Weights of a small GPT-style language model, trained from scratch on English Wikipedia: MLP 384 squared ReLU, vocabulary 30542.
Each number is 50 + 15 x the weight over the matrix's rms, rounded and kept within 0 to 99. Layers, rows and columns count from 0.

# layer 5 MLP up, 384x96, rms 0.0978, rows 217-250, columns 0-95
38 45 43 56 30 61 46 37 49 38 63 54 56 63 59 46 69 31 77 15 30 52 52 63 62 62 41 47 61 64 56 67 49 42 56 57 17 82 59 16 67 44 41 45 46 61 60 54 45 39 35 34 26 81 86 73 45 71 38 45 56 41 52 27 36 42 64 30 63 40 49 47 49 69 56 40 74 38 54 66 43 39 66 40 48 67 34 36 47 78 77 34 55 63 29 54
34 58 62 32 14 79 45 56 29 59 38 37 27 55 36 46 63 62 55 52 59 56 44 53 49 68 44 63 38 59 46 82 57 25 70 70 44 47 67 59 47 46 48 02 57 44 43 52 37 59 44 75 41 37 52 43 28 61 58 93 72 63 52 27 61 25 34 28 61 74 61 50 74 13 39 33 28 43 60 69 53 72 35 73 44 68 37 52 30 68 41 22 47 52 21 43
47 41 50 49 66 45 60 37 63 46 65 22 61 55 45 55 55 32 63 67 51 34 61 46 71 50 43 35 85 56 61 66 66 47 37 38 53 25 64 46 48 34 69 64 28 48 55 58 38 33 62 33 21 45 53 38 65 48 59 68 45 49 53 52 45 47 54 59 72 37 41 44 76 51 65 44 39 56 40 55 59 31 62 38 27 43 36 37 38 31 55 78 51 78 43 49
32 51 62 51 52 40 46 53 68 58 64 53 50 52 46 41 50 50 73 54 62 52 57 52 46 47 55 48 67 51 52 47 40 44 41 39 36 64 53 62 52 50 59 61 35 54 60 68 58 58 34 48 55 41 46 50 69 62 62 49 54 60 53 54 40 62 40 54 44 41 51 47 55 47 60 53 49 37 53 65 43 47 45 53 48 48 50 51 50 38 46 48 53 62 61 55
55 39 55 39 47 61 15 99 63 55 56 57 68 65 60 65 42 74 75 35 56 46 69 70 35 53 57 39 60 56 64 80 49 49 68 53 51 41 60 34 51 70 71 48 47 75 69 79 53 51 54 39 47 60 40 29 40 66 42 53 61 85 48 51 63 68 56 41 84 42 58 23 59 59 73 45 50 44 46 54 87 41 58 31 24 53 31 46 57 57 70 49 35 55 41 58
42 47 49 34 58 30 53 55 45 64 53 52 58 50 43 50 15 55 56 40 46 58 48 45 52 59 52 63 44 51 53 55 53 52 46 61 51 47 51 48 46 44 73 56 46 54 55 68 48 62 64 35 54 49 45 50 73 62 48 31 48 61 55 48 60 34 60 43 44 46 43 45 33 36 43 51 42 58 65 49 47 49 65 56 59 43 67 48 38 53 55 52 56 44 44 39
52 38 43 49 21 82 31 29 89 59 28 55 66 52 48 50 57 41 65 34 51 07 74 43 51 63 60 46 77 61 33 71 47 76 65 32 23 32 68 61 53 67 69 39 63 71 62 68 49 45 69 46 39 39 61 03 63 56 71 81 34 51 61 52 69 56 75 27 90 36 71 53 64 48 82 23 54 35 63 75 54 37 68 54 35 46 48 49 28 53 37 66 39 67 10 53
48 40 51 33 69 38 51 47 67 42 81 56 55 51 48 29 56 68 45 63 61 33 47 71 69 52 50 41 56 64 43 42 38 57 33 25 57 38 62 28 61 34 50 65 83 64 29 62 53 82 41 26 35 60 46 49 47 74 62 51 65 55 44 55 51 66 22 39 45 36 49 67 78 45 73 65 40 49 30 46 38 30 51 53 46 67 40 67 76 66 47 42 47 47 55 41
35 76 35 36 51 79 64 41 52 25 46 67 43 37 55 51 36 78 51 38 46 45 10 47 57 57 54 46 57 51 75 65 30 39 54 46 38 36 38 32 38 61 31 32 60 31 67 48 40 49 56 70 47 36 55 14 35 59 55 31 88 66 50 37 39 34 27 40 52 36 29 54 50 63 52 54 71 36 61 52 32 48 54 46 58 39 58 18 49 61 36 55 47 12 57 33
56 62 57 30 40 47 57 55 53 34 45 45 35 47 53 60 52 54 33 48 41 56 32 57 65 62 68 27 41 75 71 60 55 42 78 41 37 45 54 44 52 39 65 37 56 49 69 46 28 53 50 42 38 55 40 38 42 40 51 47 45 32 63 41 56 50 59 48 52 52 39 61 51 43 45 54 54 35 42 24 26 49 44 68 69 47 62 64 41 43 35 35 72 49 58 51
61 52 47 77 50 47 33 67 79 56 48 25 46 59 56 65 32 50 54 50 59 62 24 30 43 57 64 63 70 67 57 50 49 59 50 33 70 38 39 67 50 51 45 51 68 41 39 49 36 40 42 65 51 68 59 43 39 10 78 55 52 26 15 29 65 68 50 48 45 27 70 70 51 40 28 72 32 65 78 75 65 51 28 44 69 30 56 51 38 52 54 54 42 30 49 64
51 73 62 59 32 34 68 28 36 50 65 63 63 74 56 60 23 48 70 46 65 20 70 98 72 14 32 70 42 58 61 45 44 52 59 37 65 58 51 95 81 75 48 53 40 59 58 12 10 73 76 42 25 72 51 38 57 50 65 38 52 71 56 42 39 52 45 11 61 41 57 82 92 65 42 47 12 67 56 71 39 30 32 41 71 17 58 29 35 37 57 43 36 51 23 46
51 46 29 27 46 57 45 66 41 38 50 61 44 84 79 57 39 41 52 51 59 77 28 43 48 47 37 69 71 89 44 61 51 44 51 45 31 35 41 49 42 82 60 57 73 33 46 95 39 55 50 67 51 77 53 34 41 68 37 73 59 37 34 37 06 46 26 62 54 56 54 31 43 37 56 74 44 29 31 53 42 45 32 32 39 66 55 47 46 55 58 56 51 49 56 25
09 46 33 41 56 80 12 17 67 64 66 30 59 53 42 54 59 61 43 22 64 47 25 71 11 52 55 11 60 24 20 15 40 66 55 35 33 54 50 16 66 39 39 42 50 40 55 48 32 70 57 52 36 37 48 33 25 65 62 23 63 61 39 41 45 40 14 75 44 33 67 51 48 17 33 34 39 43 34 70 69 39 30 61 62 79 63 41 25 51 43 24 60 35 32 41
47 58 70 29 84 65 62 43 41 36 49 68 50 17 44 61 53 41 35 45 11 68 66 42 41 70 75 75 52 50 53 58 52 40 60 36 64 50 88 54 43 52 21 51 77 64 61 55 53 31 54 41 59 54 49 31 57 55 65 51 60 44 20 46 44 46 54 61 60 62 21 47 04 21 36 48 54 26 57 46 52 71 71 66 62 56 61 24 76 59 48 30 79 49 59 46
48 55 71 67 31 69 40 37 75 32 81 51 72 64 39 89 73 35 32 28 39 64 29 63 42 53 43 79 43 55 54 31 42 68 76 48 32 61 34 55 88 58 28 93 57 46 57 77 13 66 13 95 39 70 49 31 58 58 68 33 60 74 37 33 49 41 41 46 59 28 16 36 25 21 34 50 61 45 00 43 55 56 65 36 59 63 29 44 81 30 22 36 40 36 54 50
41 35 36 38 52 59 64 66 41 47 88 38 61 29 46 53 67 51 47 49 43 40 39 71 70 69 57 40 57 29 18 59 36 32 42 31 40 48 61 54 66 36 43 37 33 69 61 80 65 67 52 11 33 66 40 42 52 48 65 50 56 63 63 65 45 33 75 54 42 67 31 57 57 19 57 45 39 85 40 57 55 40 67 54 48 66 29 37 51 51 62 49 48 35 60 54
53 87 59 78 44 50 67 58 53 49 39 67 45 53 64 32 56 33 56 41 36 64 49 39 51 56 64 36 43 71 88 49 56 47 49 49 51 66 59 37 60 55 21 42 27 42 61 56 35 44 49 42 36 53 32 25 59 49 52 51 39 63 50 37 77 46 59 64 52 48 29 32 36 46 63 32 55 48 23 35 55 46 59 77 46 72 45 26 58 52 57 39 38 51 61 30
86 41 81 59 40 61 56 61 38 42 54 46 69 65 61 42 09 36 27 39 47 63 52 54 36 45 61 54 64 41 41 44 74 59 47 63 52 49 58 67 48 69 52 34 58 24 74 54 51 53 53 65 67 35 43 48 56 72 42 35 57 33 49 19 53 30 41 59 65 68 82 22 34 95 30 51 64 24 21 28 68 51 60 47 19 42 78 23 18 41 68 53 57 44 42 53
33 43 79 80 64 59 74 66 71 56 63 58 53 41 41 45 51 58 58 51 59 65 59 18 52 58 50 57 38 31 64 49 62 44 40 38 48 40 37 50 34 49 69 51 36 36 52 44 41 34 43 61 39 39 37 42 45 45 30 34 57 71 51 50 23 53 26 52 42 40 61 48 39 52 33 36 35 40 41 56 48 47 30 49 49 35 50 56 57 31 46 65 57 66 57 76
41 43 29 46 40 60 59 67 54 35 39 19 43 41 70 81 71 41 48 47 51 42 64 63 32 80 55 50 41 38 71 71 39 51 44 36 43 55 32 61 44 36 52 59 51 38 84 55 24 73 47 26 45 44 61 64 74 69 51 34 58 66 08 32 41 72 47 29 36 45 49 61 28 37 31 49 34 31 43 52 69 39 77 51 57 41 57 33 30 68 65 53 56 66 60 52
47 27 57 18 20 37 63 60 70 61 54 48 36 67 82 35 48 63 22 62 41 69 59 72 49 48 43 62 71 83 22 24 40 42 63 52 45 29 61 69 59 64 43 40 59 35 66 26 71 56 42 21 50 78 64 38 53 66 64 68 51 49 02 32 21 56 04 41 65 70 68 51 53 55 64 49 67 78 34 20 64 73 29 42 29 41 67 37 59 29 53 52 40 48 60 79
58 56 49 46 46 99 72 66 54 38 67 64 65 51 56 39 42 72 43 58 31 22 69 33 80 58 80 61 54 24 35 37 30 28 49 44 44 49 40 63 44 38 46 59 39 87 68 31 23 33 49 53 48 38 37 57 54 55 52 65 65 44 17 38 56 64 75 52 45 69 59 29 78 43 46 39 46 71 35 48 66 63 58 56 54 42 24 50 37 50 56 06 23 25 56 38
58 57 55 74 52 33 19 46 69 43 43 76 44 40 23 49 35 53 46 41 57 72 59 41 63 74 55 38 47 60 60 34 49 80 67 55 54 63 47 78 50 68 41 63 76 54 47 57 77 69 36 66 27 46 63 14 45 65 50 66 64 75 07 25 34 35 40 41 47 42 59 43 81 55 42 20 67 48 53 70 43 50 55 58 17 42 68 51 43 31 33 30 65 47 51 50
58 37 76 39 75 69 49 51 65 51 28 38 39 34 43 63 49 63 54 47 30 64 51 42 42 29 46 53 47 42 41 51 45 46 45 25 33 57 68 43 44 32 51 51 65 36 69 58 30 52 42 53 46 37 50 28 33 52 55 51 30 35 39 44 51 47 30 62 60 55 40 48 23 40 64 46 72 51 30 53 59 61 69 42 45 37 34 32 42 59 66 29 42 36 45 64
58 46 55 43 36 56 37 62 32 36 32 67 32 53 67 47 51 33 44 67 37 44 40 46 42 57 57 42 52 83 54 57 55 55 43 59 48 36 49 33 57 46 69 46 69 57 49 49 33 33 56 49 52 64 52 48 43 57 43 71 42 26 51 27 56 16 31 31 43 54 52 51 61 44 36 71 53 60 46 58 50 34 48 78 21 57 47 48 45 50 56 67 42 49 40 53
53 81 40 59 34 41 52 52 55 39 29 66 78 41 30 49 64 60 49 37 18 65 39 37 44 26 22 21 79 37 33 44 37 57 39 50 34 56 16 52 36 42 69 51 37 41 55 70 46 49 62 60 55 58 45 39 66 60 28 36 59 28 45 54 17 38 41 67 66 54 55 58 58 58 85 82 80 79 53 50 49 71 53 77 64 39 72 24 55 41 23 29 41 37 47 61
41 65 54 68 47 62 60 37 65 48 43 69 38 53 49 43 53 68 44 65 60 46 27 38 41 65 43 52 55 42 46 51 25 48 36 67 41 59 45 44 36 57 53 53 52 46 50 53 73 52 39 66 50 23 52 53 55 44 51 62 48 60 43 40 75 54 38 55 53 61 40 57 67 48 62 64 29 65 74 53 32 59 41 44 24 54 64 39 50 48 59 60 54 56 47 43
59 43 42 32 44 59 61 25 66 42 27 67 45 30 49 57 56 61 32 34 77 37 68 62 34 46 79 58 42 47 31 61 45 33 58 21 29 80 59 65 13 27 65 80 57 28 81 43 45 51 51 66 57 53 55 55 32 44 50 54 53 65 42 14 56 58 17 42 54 27 45 43 26 10 22 45 35 50 42 55 42 55 45 38 49 26 64 57 44 59 67 34 33 38 46 34
49 30 65 29 47 60 76 37 37 25 46 22 50 08 45 57 48 87 64 78 48 49 50 45 74 54 85 63 66 78 61 10 70 45 56 45 25 62 46 64 61 49 35 33 44 41 83 56 74 63 30 16 38 62 50 26 74 43 57 44 77 50 48 64 44 31 40 23 55 57 39 35 64 32 09 08 68 63 68 53 36 66 44 67 39 42 41 10 44 54 72 60 45 67 73 76
63 55 82 66 51 70 36 65 30 39 58 24 30 49 54 19 53 69 37 37 33 62 60 52 45 55 53 33 43 53 59 44 54 56 37 42 41 38 60 41 48 76 41 30 66 30 52 47 52 65 50 40 54 58 47 65 51 74 38 27 44 58 64 58 44 57 73 50 57 74 60 46 42 50 47 56 50 58 50 46 37 53 31 66 34 58 78 24 44 65 55 63 52 42 66 60
66 73 50 46 45 77 59 48 45 49 44 30 42 56 54 49 75 63 53 46 49 31 42 65 58 52 72 49 43 43 44 69 46 65 33 60 49 58 53 14 58 54 63 45 82 47 81 41 64 68 51 46 72 50 32 50 25 54 25 33 50 43 45 46 57 42 35 42 58 71 55 78 54 31 46 45 54 71 67 67 24 77 37 69 71 72 50 42 66 58 51 77 41 49 52 37
33 56 53 53 74 64 32 49 39 34 35 73 46 25 40 26 43 66 22 83 50 56 69 95 61 74 46 49 56 30 49 41 37 29 44 38 49 21 50 62 36 68 00 35 66 60 54 19 49 47 35 52 50 53 49 49 61 80 40 47 64 65 41 24 33 32 55 63 42 52 53 38 51 56 37 30 29 36 15 49 58 63 58 39 42 83 49 48 78 41 82 43 84 41 60 50
40 89 41 55 49 68 29 37 74 79 58 44 37 39 48 48 47 64 57 59 64 38 35 52 27 94 47 38 46 13 49 73 53 50 52 49 59 27 34 47 66 56 40 53 75 47 37 68 29 60 28 65 31 76 09 40 40 46 37 63 45 20 38 40 54 48 53 52 77 63 40 69 69 39 33 67 50 25 63 28 68 28 56 76 68 55 46 43 34 67 66 59 70 34 55 37